Part of a small language model's weights.
Size: width 256, 4 heads of 64, vocabulary 8192.
Architecture: rotary positions, biases, tied embeddings, capped logits.
Each number is 500 + 50 x the weight over its row's rms, rounded and kept within 0 to 999. Layers, rows and columns count from 0. Numbers have three digits each. The size before them is the row's rms in percent of the matrix's.

# down: layer 6 MLP down (transposed), 1024x256, rms 0.0744, rows 62-161, columns 0-63
# up: layer 6 MLP up, 1024x256, rms 0.0837, rows 63-162, columns 0-63
down62 085:543463505524464516478547495516489357483460470467567594514526556483486516509483455419443465488562449471525491397550558534435600435510457461526493571590471516478441422503518477515434556548433521
up63 106:500457476524490495563433507560573449485422488525448476467678555537448593555363529524510511491486480483528510410438482528471566455491449470524622510555649529481458469414575531456557470537574480
down63 100:483516524516467498468420499519458544470516425555489470543600485550510566371510471444477540507438537575462395443507442545420458497536494450424483512467527539511530510454426560558588479439473449
up64 100:510531513587600453454566444485486557509575473546389474484516505441533518491399479521525542516407508420599495517471457564477583461383515486512464441499420533556497552463568427498558460621493525
down64 102:556439428466469460479399503547368493514462462506490378483479570481602517518455543596440524543503507539469542468429527496476522507524495432464497473492344584548506518415508459568485545451530492
up65 108:469530463554445487472474520631532625605507476521477473567543576506443490581513518497465516514500473491615487599503493539454424518443520402477473455537487570485557530475482551503497410512561504
down65 111:537448512433479493506428591523504554503507522509519481515489532546496571450391432597512517439550547484441552607495535510497482537572516489499432565566447428413503545431504492440439541533609471
up66 095:450464504476528485523517554489616510455480459418489516519489503476563587485522550513503476383503591477575513435594516534475526497430503468566464466483495545479486473517556521563529593494464473
down66 090:598513546452434458464430487518454474395457459466526408381529498494496494476506521500485448544470470444463570494480593462593458489558545584453550463556564485499497438591485479470437451565537556
up67 106:447528513510479472538518490481516548494482455496475585502551494459450536615564542486485452580460376491528557548471429513436532494433428540521539473524546527588626554471431465481515456519616455
down67 104:461524478474511489573561623432491505446501546594480548489487557425470517496518541438419511448414496528475500495439521554534470555536474494458512591514586510572528560473521591597582480529475570
up68 112:450525559518446365550547533545491563528485485566451464509523583401494548513445475501503575564497397514533501549401427535470366482522509455543491478577520577465608561500402496549474472494523509
down68 120:520516520465437530563462467589537526476480429482424556488451517439538596486531497525441576540505470553559526465484431439508549463592528602445519553509529529477493483530514521529559493571517495
up69 100:523436475562463542476503532522491423396463444483494444513498522387489475555475432564509555421521573636551489589562590531528505484509484470551510504487496424511487433407496426580527505566577521
down69 099:420490485456471574480481523579451518455516491532562506556501603564473514538444538500370544526416474489474473456522473461438489484517518507482539427633521506467428528586450568397488490563492407
up70 104:574481405487493525478515477498551567479472487458542463425545530462461431560505429514470546533476458472576478506473591507570590503497488583496488452491484532503481477561470416534444504496560497
down70 097:509526515560498503480490558526374505417491478526457523458503493392565614485486391568557454536545586511481449517505503533498569505539491455418400493493438513506526503450477553466440608536420459
up71 103:611459516568579611470490610553487492437515554485478390468493558451518416583535515491461507514497500545585591459550483441389599561524505545527466515462553422551471465400438517493523634495433474
down71 098:511457493386528390455526513511376483485592536587539573471500467506459469448439557504527479413538465474610438482446535550529491500541417512454540449438468505412560504495457456490491552613544468
up72 096:661461454592411474543517494461490474471392463535450524424523660454470534493521496469513611432527400544467504500470550592482579561467458457521471478491514529472469544542459478541568492559503546
down72 085:530495460487531475420413554501570633600461520521559478559536504511545541547459512550492573502522472480499503445455522475450514464476522493433422532481523499532542469561547471530540500417503439
up73 102:484422549583512443523396485433526529493506552501492556556613561474591488478523590469426502496480488440496497508490485518490499452376436602507398488450589670472460497475553465489545553526545589
down73 093:540431522460539589432468457491520403482511537562555508440448495532557522525490536493415448496523500537518540447577547410485513538490535449533449460476546403445427401505509558457426524561538502
up74 102:503495504502527451544447566528550569491548457536485463510553531484508518547494584443562566541437424538384451497495555472441462452489431454492508385520431467543461488518514539454537423520501543
down74 100:491493436486483459506537466519343438592429554452569405554497513383438500401487500531485610478496493463562505556531512497544484500493530579560562474485500606548503521523416486518451424449565560
up75 098:484470550504491544492509513471453507490460531574489601437517527542452510495547477475449476482497417583514490487496506505487556562483507538528523464502523520537553529470583545541501494512618439
down75 099:555514483506401507492519458520463498532543552407445423492459495484426568542548499490520516509470480556568457509472592492569496515429507530418520468512425555467512537515527526459452544469435489
up76 091:478502523514497471549547515496465433585453398439461499427575372514555526577447596448503510571506518562503504483564496542493465448496438465548407489564515553442504531496421546435506435452556421
down76 090:548428464552566559459466480548520534513543535442481384474506556584552494526523502477462506470479559516501509511516488413521529460491509562405550423405504467646453499547478482516575507510555602
up77 083:528496551471454529501465567539544536518372492515444526481517514482466533471558584588461566467537531431491488561479472488469524485488474477469604476451593545437573543468461512428494471495435411
down77 084:530532416494527498481585458455498507564702516517457414482486498545622478466405513439474436560474508518537531528528489458436524481474547502484399450480502554498475546494494460551613475515597512
up78 098:495624496526485474456501522548552574563458448428449474489520575514547531505550543490566459454548545518514489510443438627491498501515458536547470432425502545479448473437513595479547432584520534
down78 106:545514469485477459399510504501484524495551506482560512451531451500514444462546527555546496496398543438410506478519487550498480430541450481504424518466453524446538516516446503566535497446472519
up79 098:508467497606563449531485467512471450475434556497450494440534445527497466536553514540429551573486596483595443509446556550492427516439500499501476572503554531504511422523409547450505543472501544
down79 096:544526444543512488492545599436441599536588485444507494503502474452538564397545495505502471550531485520440475461508463537531641540525500365482475477489441520436501523544575557525487531446468400
up80 110:642514508487529577489509452421536468464487479486503499433630615416518440522542563540468454591443557420445473519483418527469605553469448520541489492446487525441450448492531435521460424517529507
down80 107:566551531487601527563482427499472510463484433572489473522480488457525523584591507503523566709470533542566475553562496486491546424471512489539554579448507504584383496515575536547503514508469486
up81 095:451491467468582566623501546529524581669495424502377425498501476491500449592543525531495482627439508508561603581546513518434531517391496489489452537551444565539445548422480531441499487463497463
down81 104:500518506608463532490495399476463421487527488479473470525549473552543505509474442429440495501510437490471466563486478561515524486483525385560532497560431453528588457549506459477434535417430507
up82 114:655583496504406445518465462537532498473483445500500416448521511531564443483527510491512470538503570511449538511454425477455534546542552590500438448430583475455560456494538566434564378558509514
down82 104:531493513470443564482533468497514400517467588460538512483441547454528491435504534526540600431514444467462548472411539535507528457564534506504509577478522516406573535478497522436565471590534446
up83 099:440447478488430428523572462458546455532477538460293482522550492486470521595643487403505493549547492532535489437469434564504511463597521548505520510476484458549423471487502527579457507458425557
down83 093:566476519501553582386438445628572525461551491443543453494559515524529352496488458518470513562598470557438533439504524491482529633457417463477528570424549456515454411492568395527545522400469554
up84 106:461578458510484421468480509550552497471448486566498524512561491501432517402560503464566482544560652519541452579554487521403552484588526461516494617516555505466482393517543470513462459515462485
down84 096:454454482458500500560527466536533490557537529484479469575405426592516505562386489540565500352478447425429543532555480515563505583463488546497491490498495482465399472459523465430526497526419543
up85 114:522523478442411470477523551491531471516523457476450466367451498526513448545576587572434521561548441565551590482515511493525496586503475503516482534430554581451548529410508548515470528499526415
down85 118:536519477500470575485534485507444456553481471555509445450435580399378469542431521613451430435503461544473644585433523506561477467505530504510570493489492459445481497527489446487541466381438499
up86 108:568565507574384543534501569550562466523449468560539484478471557566548514482537503527458604506517407580514612459530573510554486524389497539513507466416556539567446490441510455555551486519476489
down86 105:572520486540469525555451487666460495475501508505495530504484525494576525411403492511502519466462505552464477535498487584522449531483490481476562451501515512438418484459536450570439434545556460
up87 113:531480371490549475545500410507547457420476475504539479517508463508528505535521505577341535454450496459513509487431389471542491543535443523528519522519500499458432458466513576528503488519525481
down87 115:475479495578477526523486526608472535522483481531567521571577458509485550572486579521450631493480417502481465555558406487476540488595506510479405489552517517484448468453551470500485489559491535
up88 114:526546520602534538485383529480545435482522395465464462527481508428489543473489548596455452574486510459526460541542542558436554523407524472507507425506503522381502461497480652550436548530484544
down88 120:457549427535488462492472607480492529463476484527608445499415417505490535516425564471558489476557451401566377523504510443382476456427416489536466498475571585439504424456554485545470488580484544
up89 109:432547516520501455557502547486508560503548404555382467536565585489468459466609531483505454512468459505528512589510418559416541531417523444407507538541529529445513496429539596499524474571540500
down89 125:552544434458452535494498509529600612578476488578538471470496509456436443449587548563491569451449507561495529534489506525551517458452407463435393548538392476497459495486462551478537519477506507
up90 102:631496540506438520437454437523466510492468531546496440481502553558437493509555572584514436561491501560541403505537526484541499575507515510571447509460494590495451545573488507508526449494526483
down90 092:566507539428510556413502625490617482446546538477440470538575431484547542508512456506440591426465411519487470453532474447488514491563486526448480518424487423436549489565422549453542576559542529
up91 109:483471489457529438543441520615516472467491578533409378521548448475589436551496494499502533537569531463529533503457532602502520478481512611503441388515601547502509553540444492520509526552538530
down91 111:460446607417567476538542506470467629561467484486519493532467480551442481486466464558505488434429546433493491450417506521479391506528521529426439562472437517552537574540485502555479437521392431
up92 097:448461490486495381566468484571456517441526548519474450491477517472557599515555536523484468569505517541559493545466504575532467457515356563565481440504518496492546537548486480537544554490570435
down92 099:443558600459462561432462493422448512591443487480457501404410527614409409482424355529441452543501527462421525538543534454533486538586448556502475521530510535438527468470448464476465503362560569
up93 091:490567516518421475500471492553507590468367529493458472449530419514407416580524471544523511591503520422436508575534452527433460503585407516512526479550518522468534568526444565457477529487490479
down93 092:414503433511540547586522534481503600557470531496473488553457531482597525546560424439523439507577504512588491454427517450555525543478561413460557508443513408525478577507465553442472476585560487
up94 109:562562543573475466472398494496516506362493406534532466444439547530509558491505500541457509518556462547480499510499562480578604476460466559533488530522507555429565392493433531559534457530558487
down94 102:514512541469487558531522476527388558507382511516510501488430508612500629485469430497540460498501493514536422500516511451487559563401463546489453522554455436520537634540453586467505562487390526
up95 100:496476433444418417498527554567556536506558503512507482508472438469509463584563525481570497560496482506464488542512605513516537509534506453482495541519489494530466447445500520486604422563439494
down95 100:490472468487449530418505489532495484582432523543486435437517463486516457582484501498532454522481507511572372429438492524508458483561525561428542568523440554475322557437533509528539472524427537
up96 098:519497543645509586533461542458519478464496492457480492503505540419576547525530488502463595538539460469535590525536460483422445510469471470454505499443552546440482516438461512603462481578497580
down96 104:536475507525446480478549418494498511500595460471562505499487356558535537505614431405423431395624545464415543483514549496505565502495456491530455570510529481513480515527523519502533504434477472
up97 099:457553473516477481623455492503520442465470454498437459537497495453508578446565519466549601574514504508534567549526590577583421529434485526500589449536524563478449521450566416435440556462570506
down97 098:504487407599559455542446507486443495418494479579574538531397463405490525503447525486544514439455512437522421423556585528528504430520485468498472499508519437408436486501538497509445487496583472
up98 105:577497551531485466519559555490499466480525454502507439525468570464568556415515463443481514430582586473562524492454566505489602540501495508539578545474503586410473508536460577404481479524539576
down98 095:428508409497394485441470575438390497496571612493460558411482385457483473493554502561508511566546493476552479536460492580598473560555513525461466602481466535495536506511477640481492400546562489
up99 101:575568520556521446601632505486559515423368420573481403480459468480563522525486570571520528564542492503506584484392426538511454472456488438524470587484533547587497482474473419483649390554397507
down99 104:486500528548447459561486503447487553489488437611482555470460437459459455501491593499462552570558522461547491497457490504531519512481438504341571466524536437508521432556437479530522504552532449
up100 086:554518493534520504503501491501531460507463496483511477426462441423522440469550569580554486498520451562582618421446416501478452441492451502536512457448484525512602505538546494568491474531510396
down100 086:541502336527491531576521469502469562461489611513469450602502559549454512538464445533479429494530487487485522576551508492529520496506495574432436453515487547497433426438492562474558474523545567
up101 100:558470444615515568449466571442528505501497472421510479502467471539482436577536546569425484492406399492558515514604523443466473538476491472573463528576455508546578441599404458436454473490464507
down101 097:495405549437537573528576498512405538537504531609492450507582498486451489489531407456416391476533549510418464557535517518501591543529493552533455604466530542490505443483419493498535453516425542
up102 095:541488496536511461440531505389547514434435464478429497400506507521417534550533485519491557618495538464528466483521388552569549565461471590532514425568481564551514580512475523498528466471527504
down102 090:480455416549500511522612582600570520524423501533458475463486457552481448444497568537558514517568554505526431540501439509484514524376528478403573477483477413469509442443492476567447563398493435
up103 090:538568443528526511485483540524498513448491492467488515452549526476455535554552424486506505400415637555527500491510432549444436421410475526485516431559545574552467512540504532470520559431542537
down103 089:511403454536548583489531527447473495444537518432506449491428487575513428491437555414490491550556427541533593556443580424507505513529575471523605615483408435473441481393504469473512519445473457
up104 094:558589577548483505498457458534517517471517487559509487485511568497452544489506484478512593527552555575543523519494542540526440487465541511527539490557416527590439510496408587528490465494475462
down104 087:651513510445620514388562546510519539511542518444467467477561414502536509446434520490504455483481468530508424526482535558530559443517542458471510559539607433477621498463480475475529423401452411
up105 080:466516545483482520457578545497576467489513576508447514540534471390510462538626507538457515464473491471521496494550582426491488572516499421502511529572550514559490491485406585516501481421481513
down105 094:539468470501537509491558505478550572532595601560515545527528418550469522531414547460532424478550523517417544517463466580484542474508415590459475429433425456463481483573589461471527462413487453
up106 103:534555519497535516497594477543527546521504507498445329539463518500567541542571571538477453631490439472478586500548510552467520438459508472474403488477558608407473518408456477453501494502474527
down106 117:496526618447546521534484508462540504539556530537546516453451533459422504501423517518574520515516569524490480498489550539434453553509326536481493574469450479519428522500505514453518497393468480
up107 103:522425522479512437501589512490595576447474403487406449468494524462489491561514530554489523469393492476540477487595577483529532507443542422475457497494414565578531585494359544421486457535500510
down107 099:516524433503438464529522503535486472518436513529475489496499461482480599516584479456582412443498446564500465537529444413466431469613438415508468551510474476526491515460445405476429476601500461
up108 078:418524501527327568489494599560473579530407515477450475431478498440446464562523565505511515571427458513540480494578484470501481575514471438508495522502490418529513472421527500528509503443508485
down108 084:490496483576530527468489501471562394503542557377579589493544386575536511434540424479476498469497595468519502425418532592525459458461496529473479488504548437410534475511526419487476492451526581
up109 092:539565575592494492483470501489499496518538474448504523424423492410609434491402415423499544498486445514624473503489407487538490562430439418537523544480426527442507477527540504457556519547520488
down109 085:533485466438496568474598475467453459583423395518421505497561547452589509474518463527512465506477471418518470494428523546459493485546539611400550529398514497478562498513592503532453540493503536
up110 102:509491566379538491466480491532588476540455531524524476441528517444557525500544454599461544457542538543622588512460477562452518492459538479487460457534486518477456598457549554431467466559544532
down110 099:478479479494471474534522624571491486430446532405494472512492509604441509495535522419481526547400450514558553467581503427608522526554582537436572512431418485561454524345521524579584501576530498
up111 092:523471528512462511409526426616492465478485561493567570496468515450478608570481514464428577521475487426481481518545543512555563471406470513485539446557513552500483505612505436495467469492532513
down111 083:474529503452474522542521584410512556488479491503453401603558369539490440427589519455524458532504563551466512451482543470504450501516523454513466526477476450632521532403528594480431538494458474
up112 098:435485546432503463537512446565440535480494450519486469466466495458573489413504509524538448541473475523485668560415503482537446497519465457501483468479492584476448674484406538425585393553446527
down112 092:506485494547509511434482489504486442411584487461544550478514524517489566484522525540489471464517554513469440463530448590490565485507477530443525504590536445367477434495553449530454487379521438
up113 101:518449578606509477496521513516472582569439478483416512477548436469535568445538526411449512441493577542480594443413536582577500464475470488536489548489466551476553498520475489433530517547523416
down113 093:551654428520514554413609542553460422523550523504493475447615550545461469590462477510498514411591513446561479544543468521563539498470503573417453515446537442550510498438511440556508565496543486
up114 085:471559580583430433443478493466483445386570489555466486378529530484446489556565484531530484433471583555432547531534578554555512476459515471473444421515543586427443535508467587514598474491484432
down114 091:593467488501520438409526422467494503477486521508457538449463522527658614462493537456491495475524540440513529487433418395493498492392637539543538468581505461529507503513534511525443461427564520
up115 095:499544412550391451576570506550566448454467451399503483408558498401581492532482494516464549494480540526524454537503495439477377507531447551520560438471444421449420521424510599458459548510533520
down115 086:502589510459497426510435579476418464545521638458478529486472571516416563556477582382442460487572538419552557513453579534484557474443566477481456497533540503574445504492467423496506475495553437
up116 099:509495465519441423559560369606490525423565442486492490446501503524460543538489541556445469518536567564492491570513451542511535493388490575494455495410436521496479526489433498608579536518548497
down116 103:471519444475497442491385502580493506494527526484407535455565514530510610520485559532418461447496552503463539450504433462458432572526533513428492395509458501520470618555505534615468485484498517
up117 114:422528462484437450455494419521515445460531468463507554474540525487486407550537568602392516552514472538426523447457494502517491574482453464566455460497477494493501511501489574463517508548432415
down117 119:450468447438408570531454408530470448481522507459493503557459467523564526475477539417411489535534487516458415436503554456472517530556439493576474542466591475486399475518462523529534415462479579
up118 106:494485530576376462429548577534544636528625455495442437556491498557485443494517448447409498528494439538472474432499447555420493551549550486525464513517476365499587444427564619548523466501495514
down118 109:561569551473533509605535559422497498482500507536471572466392442442565504521488489436469400440470521495528521475559401530534463511613517490432613481481414461538517471491425544443413561524481527
up119 097:451529524479434436461493496593513472388510455590491411520477540472491511477529516506566591556438509534494436469520487475511494490532421505551546476429449483488470524541438602553473406524618408
down119 099:477489547431494498464467459473436412442497458563541397597450536471444390536448565518423425413467443582504513534522420512483552450448561478537459436482647491555519524540484529557529612556536491
up120 115:487518613468445512502526443524540570556481518500479511475531523498582478511494512470520509475419538515568435548469417535462457442505556491571469439542526538536488468548521543426444505549503465
down120 107:461556538594513492576456407560460575546576546559471490447444468553490417662501571400445529429479507541468449518524552505473413581469582501549564463484560518476446466555447422550467415501510517
up121 109:507574555538447396493514516418580480405541486495485511400403481460622543535516492497476531584431452460545590523463482499509533511528498476496543514456403484433515513448385509514489490574515570
down121 111:493456390539548441553462429538416469479498600459590421553434483497475386489516643489475576535595466461602482532499453515551520544484553552441538561491511495427510467511471543469515481578502520
up122 099:459467447521532457483409579485526421434423430497431520429482482445554522490510503418432471497434469584499514620476436491497559538501444472543480500491515531476587588574454566571479404579586515
down122 095:528454514548560474570531480573457483582467477562529490511442351519508435517478496431570473503554552522422475475529534516522503539583450501511486398474429497441452525579484408600568496500595449
up123 108:590516502477443474494539497465496503469528507425507474486559571502504518595562575483403488533559561548500540479530559478442480533539519442534448423555545534462484544495463488595492464497434554
down123 110:408495591498410511510614544432530610498531513493518629542438545540505549515365531472492468491532503502481503493399555447454507446498510449507553588528517482530581533584482505570481501496604499
up124 105:471445625573459491506620443580472629530531538476461414463519539606548500550608413483397527473499508534609450521561477530548492455405479493534491555491420499550537518534383493555508476488530489
down124 116:423531521431408494449576421457501497538469544575396544391547451502527481559470545523460428467500480447447494522422510535481477478470435447529491599543472487544557590517383477428488463387485490
up125 097:539512446457442561495534525493472458518460544493533552449527473494370562600530511539584462563532450628518582474460605545535435515486449440480473505359528526510547504580427542529490487554496487
down125 094:490491489544468488538509535500512564471572416496509550566434511562499557455498476479396524510549508489455469487494516501480519484519554441531535496554471515468457523518438504601512438402548388
up126 105:545478516502498594605620603540543481482370388423441468446456483520532490545498463510512492524474471528592495506472468461432587556500486448506518465506588591510471559470507505539510462536485505
down126 102:582495497515435485450528489513581487485539454547577508450542556418459517498465549379571494409505560474539538475493448507463560595552460530462537485484504543593554494590458530466426475455480460
up127 101:571486585513437560539543511503525520534561496485434460462399642426481558476474436424489442548468499470478555479482602562472427511489544513515535519564568524504598406517528491457571502536456596
down127 087:558534478532525536452489479491412460514523555556489528526473470454440504623461498580460434535557491494493486436489537401473537608583428433500505524481429492486538519460435472565563508461525517
up128 093:482511429594472443533504481422426498562378416498500455443523407518422515540505599423395476533445553529538538465535473591545562548442440465501578469485486571544574514433491540480480500512443428
down128 095:561449588495491515513489544506504624503385433490482518547540545493458488487402433521602504519455479440451470449474493497491516452438467486455562598497479400432537540455600525612573600479441565
up129 103:539534502517538437494566504481566487455513463531494470445595444490520526487570462473446462527482519500534505552501520558541499535475466456492534478440492425409481420564502573563488430476460429
down129 107:478492574448531457512536539559476562469529607486438557514437576612414538469532537512528564513534509489542443540524477475511553563521509391549441436437517508550500558490481451448471511529528497
up130 105:510467483570514528473542430504490527532500398486512452515515558484481531589502549610444475616468600547528467464570466502537470495513437467511491460437461605501514459409525538428510498442442488
down130 095:532464567566537418522496566451545531425399509475498513542623389480491451533613421532496538499446507437537482449504458441570510522546536464489501460459547410483539423503507462448491489495526504
up131 107:405508471569519449570377559552566533430412508543539499456485480445401498533544600575532556427490561545533556529543536527518498446448502461544476497423537510560494461493553489482547413513522535
down131 108:502522438518559477456443412452511527463486472492565580491535554475424472432573574554452526465474547412426431445489456541552573525427418574533471462562552529518523533466552440469544365444484475
up132 095:478512477543427475543440546554478503412373445513469439500519537388525463492475475485526569610518535465487457624646516542445484496570432500490555529414456483530560477513529499509430560521575500
down132 097:541459606451564481487441406443601447487513512462540545540564510411507516479433528455526546439495523445490468420451542478473524552508503476523491617549576444418554520546490417545517423524440571
up133 091:500591541483463481421507550444493487501423476459565469470477527537461504552601552400441502502534430549522521607495444528454490510577393507473505482531548572488552413523465510503491541471452529
down133 094:467560504523554545533442566413545513443521461500549492510524409495535439458569505553507490504499484569473460515387547527478488456398626517638521507465420506462503498520526460439496511488463466
up134 110:575563457569428540528544528530534499509460457419460484470564577446476552533511449491489549523465512620560542585495409573554558492475513592503489479488534505485458572525448507605505513478475504
down134 120:418503441456473477576600606440519498463383476540484597539374488487540534470468507373540537496546408512531599605513492503503429531538470497488542417385538529448384509483496441522461507576544543
up135 109:467503472537493373496483535507520517482493485499411460507589532467527490545615486493535505469499535527500522587517444524542571491476529542489512480470518532485475447545445464520439411521520480
down135 127:575521496487594470592462481547442527510508548537512563416561507434538414488553495467447434506427472478456550466463587517585497528408464560474511605465444594522594484509486515520579513546515487
up136 110:440535485546535445514488523551464418411501524447544519505516377446485531481553392497526467651496509530597484426491534495561541507441466531514612430498530512506496458482511598527499615496479417
down136 104:564565530448548400545526558484563480507551555537530415428471489446459467519497493495480466408539506546484555456509497513489576529474523492582459461484496439500506495527430561432472449433512581
up137 104:541494508552460423510483531552473459475471434501490459518482504530456442539631555598442499571471429538537522528418419506497476613500470559496498456480495521537464528472496551500490469477523482
down137 109:513518454541512491500580526538617575507481498473496441588461590449475497481445546504498597627379507604485509491489577439449432587520517565491511460481501564388441451539493521484436483589528464
up138 096:521526524508499524471493504448469450443450492514541577481421556477585535594479492584494515576549534524536520522425438476360489489556485504505435471374432451440398503489516496599554516581416482
down138 095:495440461471510505574455405490382567447451456514502471428475441492514357377491501565566476453527515493496465447538572534439501393450522461574497465479595573527482449549558502435449577533552472
up139 091:474445603453408545478511541518474592456488485469456447467467443512458577554478518532434567484518516527487443465475395443514463589550491565509525485493484509521488535458520394471590493496495426
down139 095:577549463449505536500557511570493523470577525563527597499523558504571502517496494533497465513470504396592454437517517475457571488434479485555514487587499510484605449513484565442495501430450474
up140 108:596459520492562504525631517559482479464443481518464430413541545527571410589559483510452471495501450457455510398500435541557461523510474545530480413485548499518464520552518470535521513510492471
down140 117:514460424529425599473498566533580571548401446456435483526479507510479498579511564500495543454494499466551499457484529388486552527538573530457504483455537492509363507538512573576496458519473544
up141 096:543479435498619412514578528531623528420473452439459420569509442535537511583459450528447451501383522505577593542502474492489551596466434514573603459478471565565576523598351557544546505501497481
down141 090:533589519572449462449463500531472438594392541467496604477509519472440444478409495497548518541534493486536509466577489537530413498483594565595483421428556596444428454559487543460500528500522474
up142 086:581414543428505432423543505439592573505468454498438456513458549467589546492498509433492553431496487472489510558460498493545524543482411511577526475470407488527490449546524512596527497554464523
down142 087:482554468462567495504498531474476482543495516598481461584524500504446505529525465523505503506560594441474535490571467488474599341477576566481514523464531438535471500592558483479465430500522484
up143 110:413501440494474485612546596521556508477475425534524475496530551450499515534598511577568544493458509552549530528575485526415428466444463446546513437452489555492541450497490576557440340539507485
down143 106:333543503508489539494648463544472504438510501596539443474507501600446519459484521472461424448581528527470466499576554498488492517418468503432487477454507524553472499445398469550513480583480515
up144 079:573408552493433473468496500583515553600460416474613509479438550429433561479532533526539461465522595465493415612494538513447531583532553451480441434510478536521510453400524554444487424509444542
down144 086:485533426429504537586468482513504462534513544545420452556597506494478435518474453440387513481559524521516579381531490517552512484484463533617585512513607560505450500506511555455514578540540457
up145 095:502489482439434496451414418561525542565482519533577447558469466502480481532486468556451496604554381597574549495451518436511497488558444514533550531469515557527487527510471528510514534534385505
down145 097:454483542447662458499501492527430471457514467533527577496495499499497454480441559425394508540538476483465603507507510385501417432590365438469522482449545452541573556557516442522378471529516476
up146 097:379510465497519471487527500515571467506534532487407447466529571433497417467530526475428515526479442469534544524469494502567572583392526428458508531503589488525509535495471553501490568504492431
down146 104:512497528490380523566531460501593476528486521429425489500588542426517434420530463518494529457495456489380432406518441568372468464556524487597538518441511479438543526557437513441511433480475541
up147 094:528514437535494626483587456535465549494446490514582475523565573412528560613518503469534508527522487588579490516481522425466503486468452511460532520443458518488468504577338480524526485558483462
down147 095:485499635548475523470612558489535503500524449452448529560493522531483472507495482462551540466450364490494416498546537328523440502508532454422530593462413420538529426463439514564594531556507532
up148 106:491501524512573448596505452442588588395498446564432511527442478490568383574523491561494492536508468473591532417460473506447490473532490549517479451458542518519433487494537440645485460552567469
down148 099:428445426460574468447439492444561453557496496355518513441505534575449549563537476585534523549499526463447576591547473477578484473417535568506417445533439512344545489524469561522452471447481503
up149 101:470494525532488410496494456495592464434494494554407467442549469530476564549580559441396510534456522531503515443574490525590621472512500553544533448536465558558366512493512513550472383491471487
down149 101:581449447524547499562550440538519533563455545419456490487429516457520464436543473501492551490446517448479541486478469546508487525516535516487632559596536454477456531555484612501543492455535526
up150 103:420495465460444516539494538517545495518478453497379418555463509482504447542488454528424467561454555475567514430505445476471553508502538493520457512589530485541429440441560542401461435520417518
down150 105:427441494541501475496529456471455435536544538546538550468446583446387542483552502537477531475596480359559583411561484590588552457553395521516575566504493453432586526520433492563489544411462560
up151 109:462435464465513488491408459523541501498374547477494567418561529424491537464446486427525492513527455508488496460442510547549575476455401619534492423461534555498452472479442528506438474546504517
down151 108:495414478480453469494506434485545534510476507574530505473483598569515519473447453558504504488435533410453512459454549566457652476519516434467524537555494504460507625539583542459554497421453450
up152 084:515485501558516428437484452514512540608567538566436526425529578526403491566449526435549515430458531484493548558503443470526496462399521469533409497531525484577450544548463562449507523540545454
down152 088:441468459495565595485532580524486519442449512570602422473527381564582505566482428593479518611503469471480545450564496525512599490546465520417568507456445545465436508457560477527416515413528487
up153 105:613453539457485493506380471472499512495481529436506474533510513457496501542511513528495512601564485467530507414537512508531529639472439468538501500496495556500486409500556535413493440508557508
down153 100:401505500498521468516546489525540498468444436516490534466531482436489519593435427474417487492483461507467498497479477590502487495515467474561540552544544473477573479482642482495495493515533516
up154 112:458521493499492497440471464498570395519571491430475558413490542444491444550541568532403544522541470512498472492520489469425493608472534475511479531532499497512554522443388532486507533513511386
down154 125:491498463468506521422577451546478487479563580482423441424564515524550510445518461530421497452559428478480449520564575440451458486453444562588522478455502479546485543460425491504541501386403539
up155 102:479455524515457500465421411545501467472478508478450509461383557551522420490492486486538466535589635523564474455554492445575590517498470533551460427448508519462492508411500495556609533538424451
down155 097:456436415499527537517486447598514479419495582444442459547492495567479514476489575492389532460468493592461445561525453537468559391445594413587535573456396475490534493525504490528549503572492458
up156 105:555485392549478546543551521439494500507448514498411492546554520480480481495557495435542480462480444569624500491502452489526546614541527526570545351488445502433467459476541516475372456527494463
down156 107:447521532525389583478506563527462497429519440486576427488586544490466548506455528517455506553515468388428501496532482630514444593549492437377523589500483429457479463511474541455422375449529483
up157 099:529495493562470504583537515534483475585569536493474493526454493502517457610522530551378547474493519469481541511589495466457542501444505517549497431515461505495448474419449591344495448510497514
down157 098:486448521482481499584493412418511492485470504536596571485497458460483506448480495573426474464482515481473433578475415551496452488540489455397523474450450554542508520538515513523491584527441604
up158 105:482514556549460516512543544405529409460475499564475494465415485552519467600556578554453486467533578519566530532563596427530554566497489483554514437543574554491386447465556514466529528553561453
down158 108:549597482433500494415481500545471506584590545483565453492521482548524443579430544495526532529556493545474443599577441493442395430479529549458516475563480411542433556483484530448476468466493569
up159 089:425546451471377494562518458476429554555475425451462575494489418425504513543415535469504473487525483526495519542523512481514526460535589567542467444532500553547538633482479519398506445530526510
down159 086:441389536490585535533517517550428459491557508477570510455524460538531385564530424517532455437509543473604540542515538458465427516416496524401509516519445453434551381536412560610412502577543452
up160 103:344445566468572500455437525493465509537441553593525540573615515488473538570500495478482509410558459540553494596535502517476516536394453395514508542520529604528539520569404505503547474486541429
down160 106:530497516500497485507449540489524537551511481467525472393388510581478464454492547592592436510551514419447494581408414535488493524547557483430438416499539475494531487395523423482522545488492539
up161 107:516480477574507518517505540495492452480468496549469436440458514550499524628522525527457501577438591494540471555521491583419502496552475519495427494414507488435455538486430610447531517491540500
down161 111:395512490518544557552571512502475552564462504536427410507583522505449530499488514562436592524473467523467494462440539508545485509518558468588441474487499442633536448441587542506534466554610608
up162 100:467445564561457446444478422534464559476451430413473545456531425459472523594491529547513556546518526591538532476478531528527600494464435454513516502487530551540540461481543563614571483463488528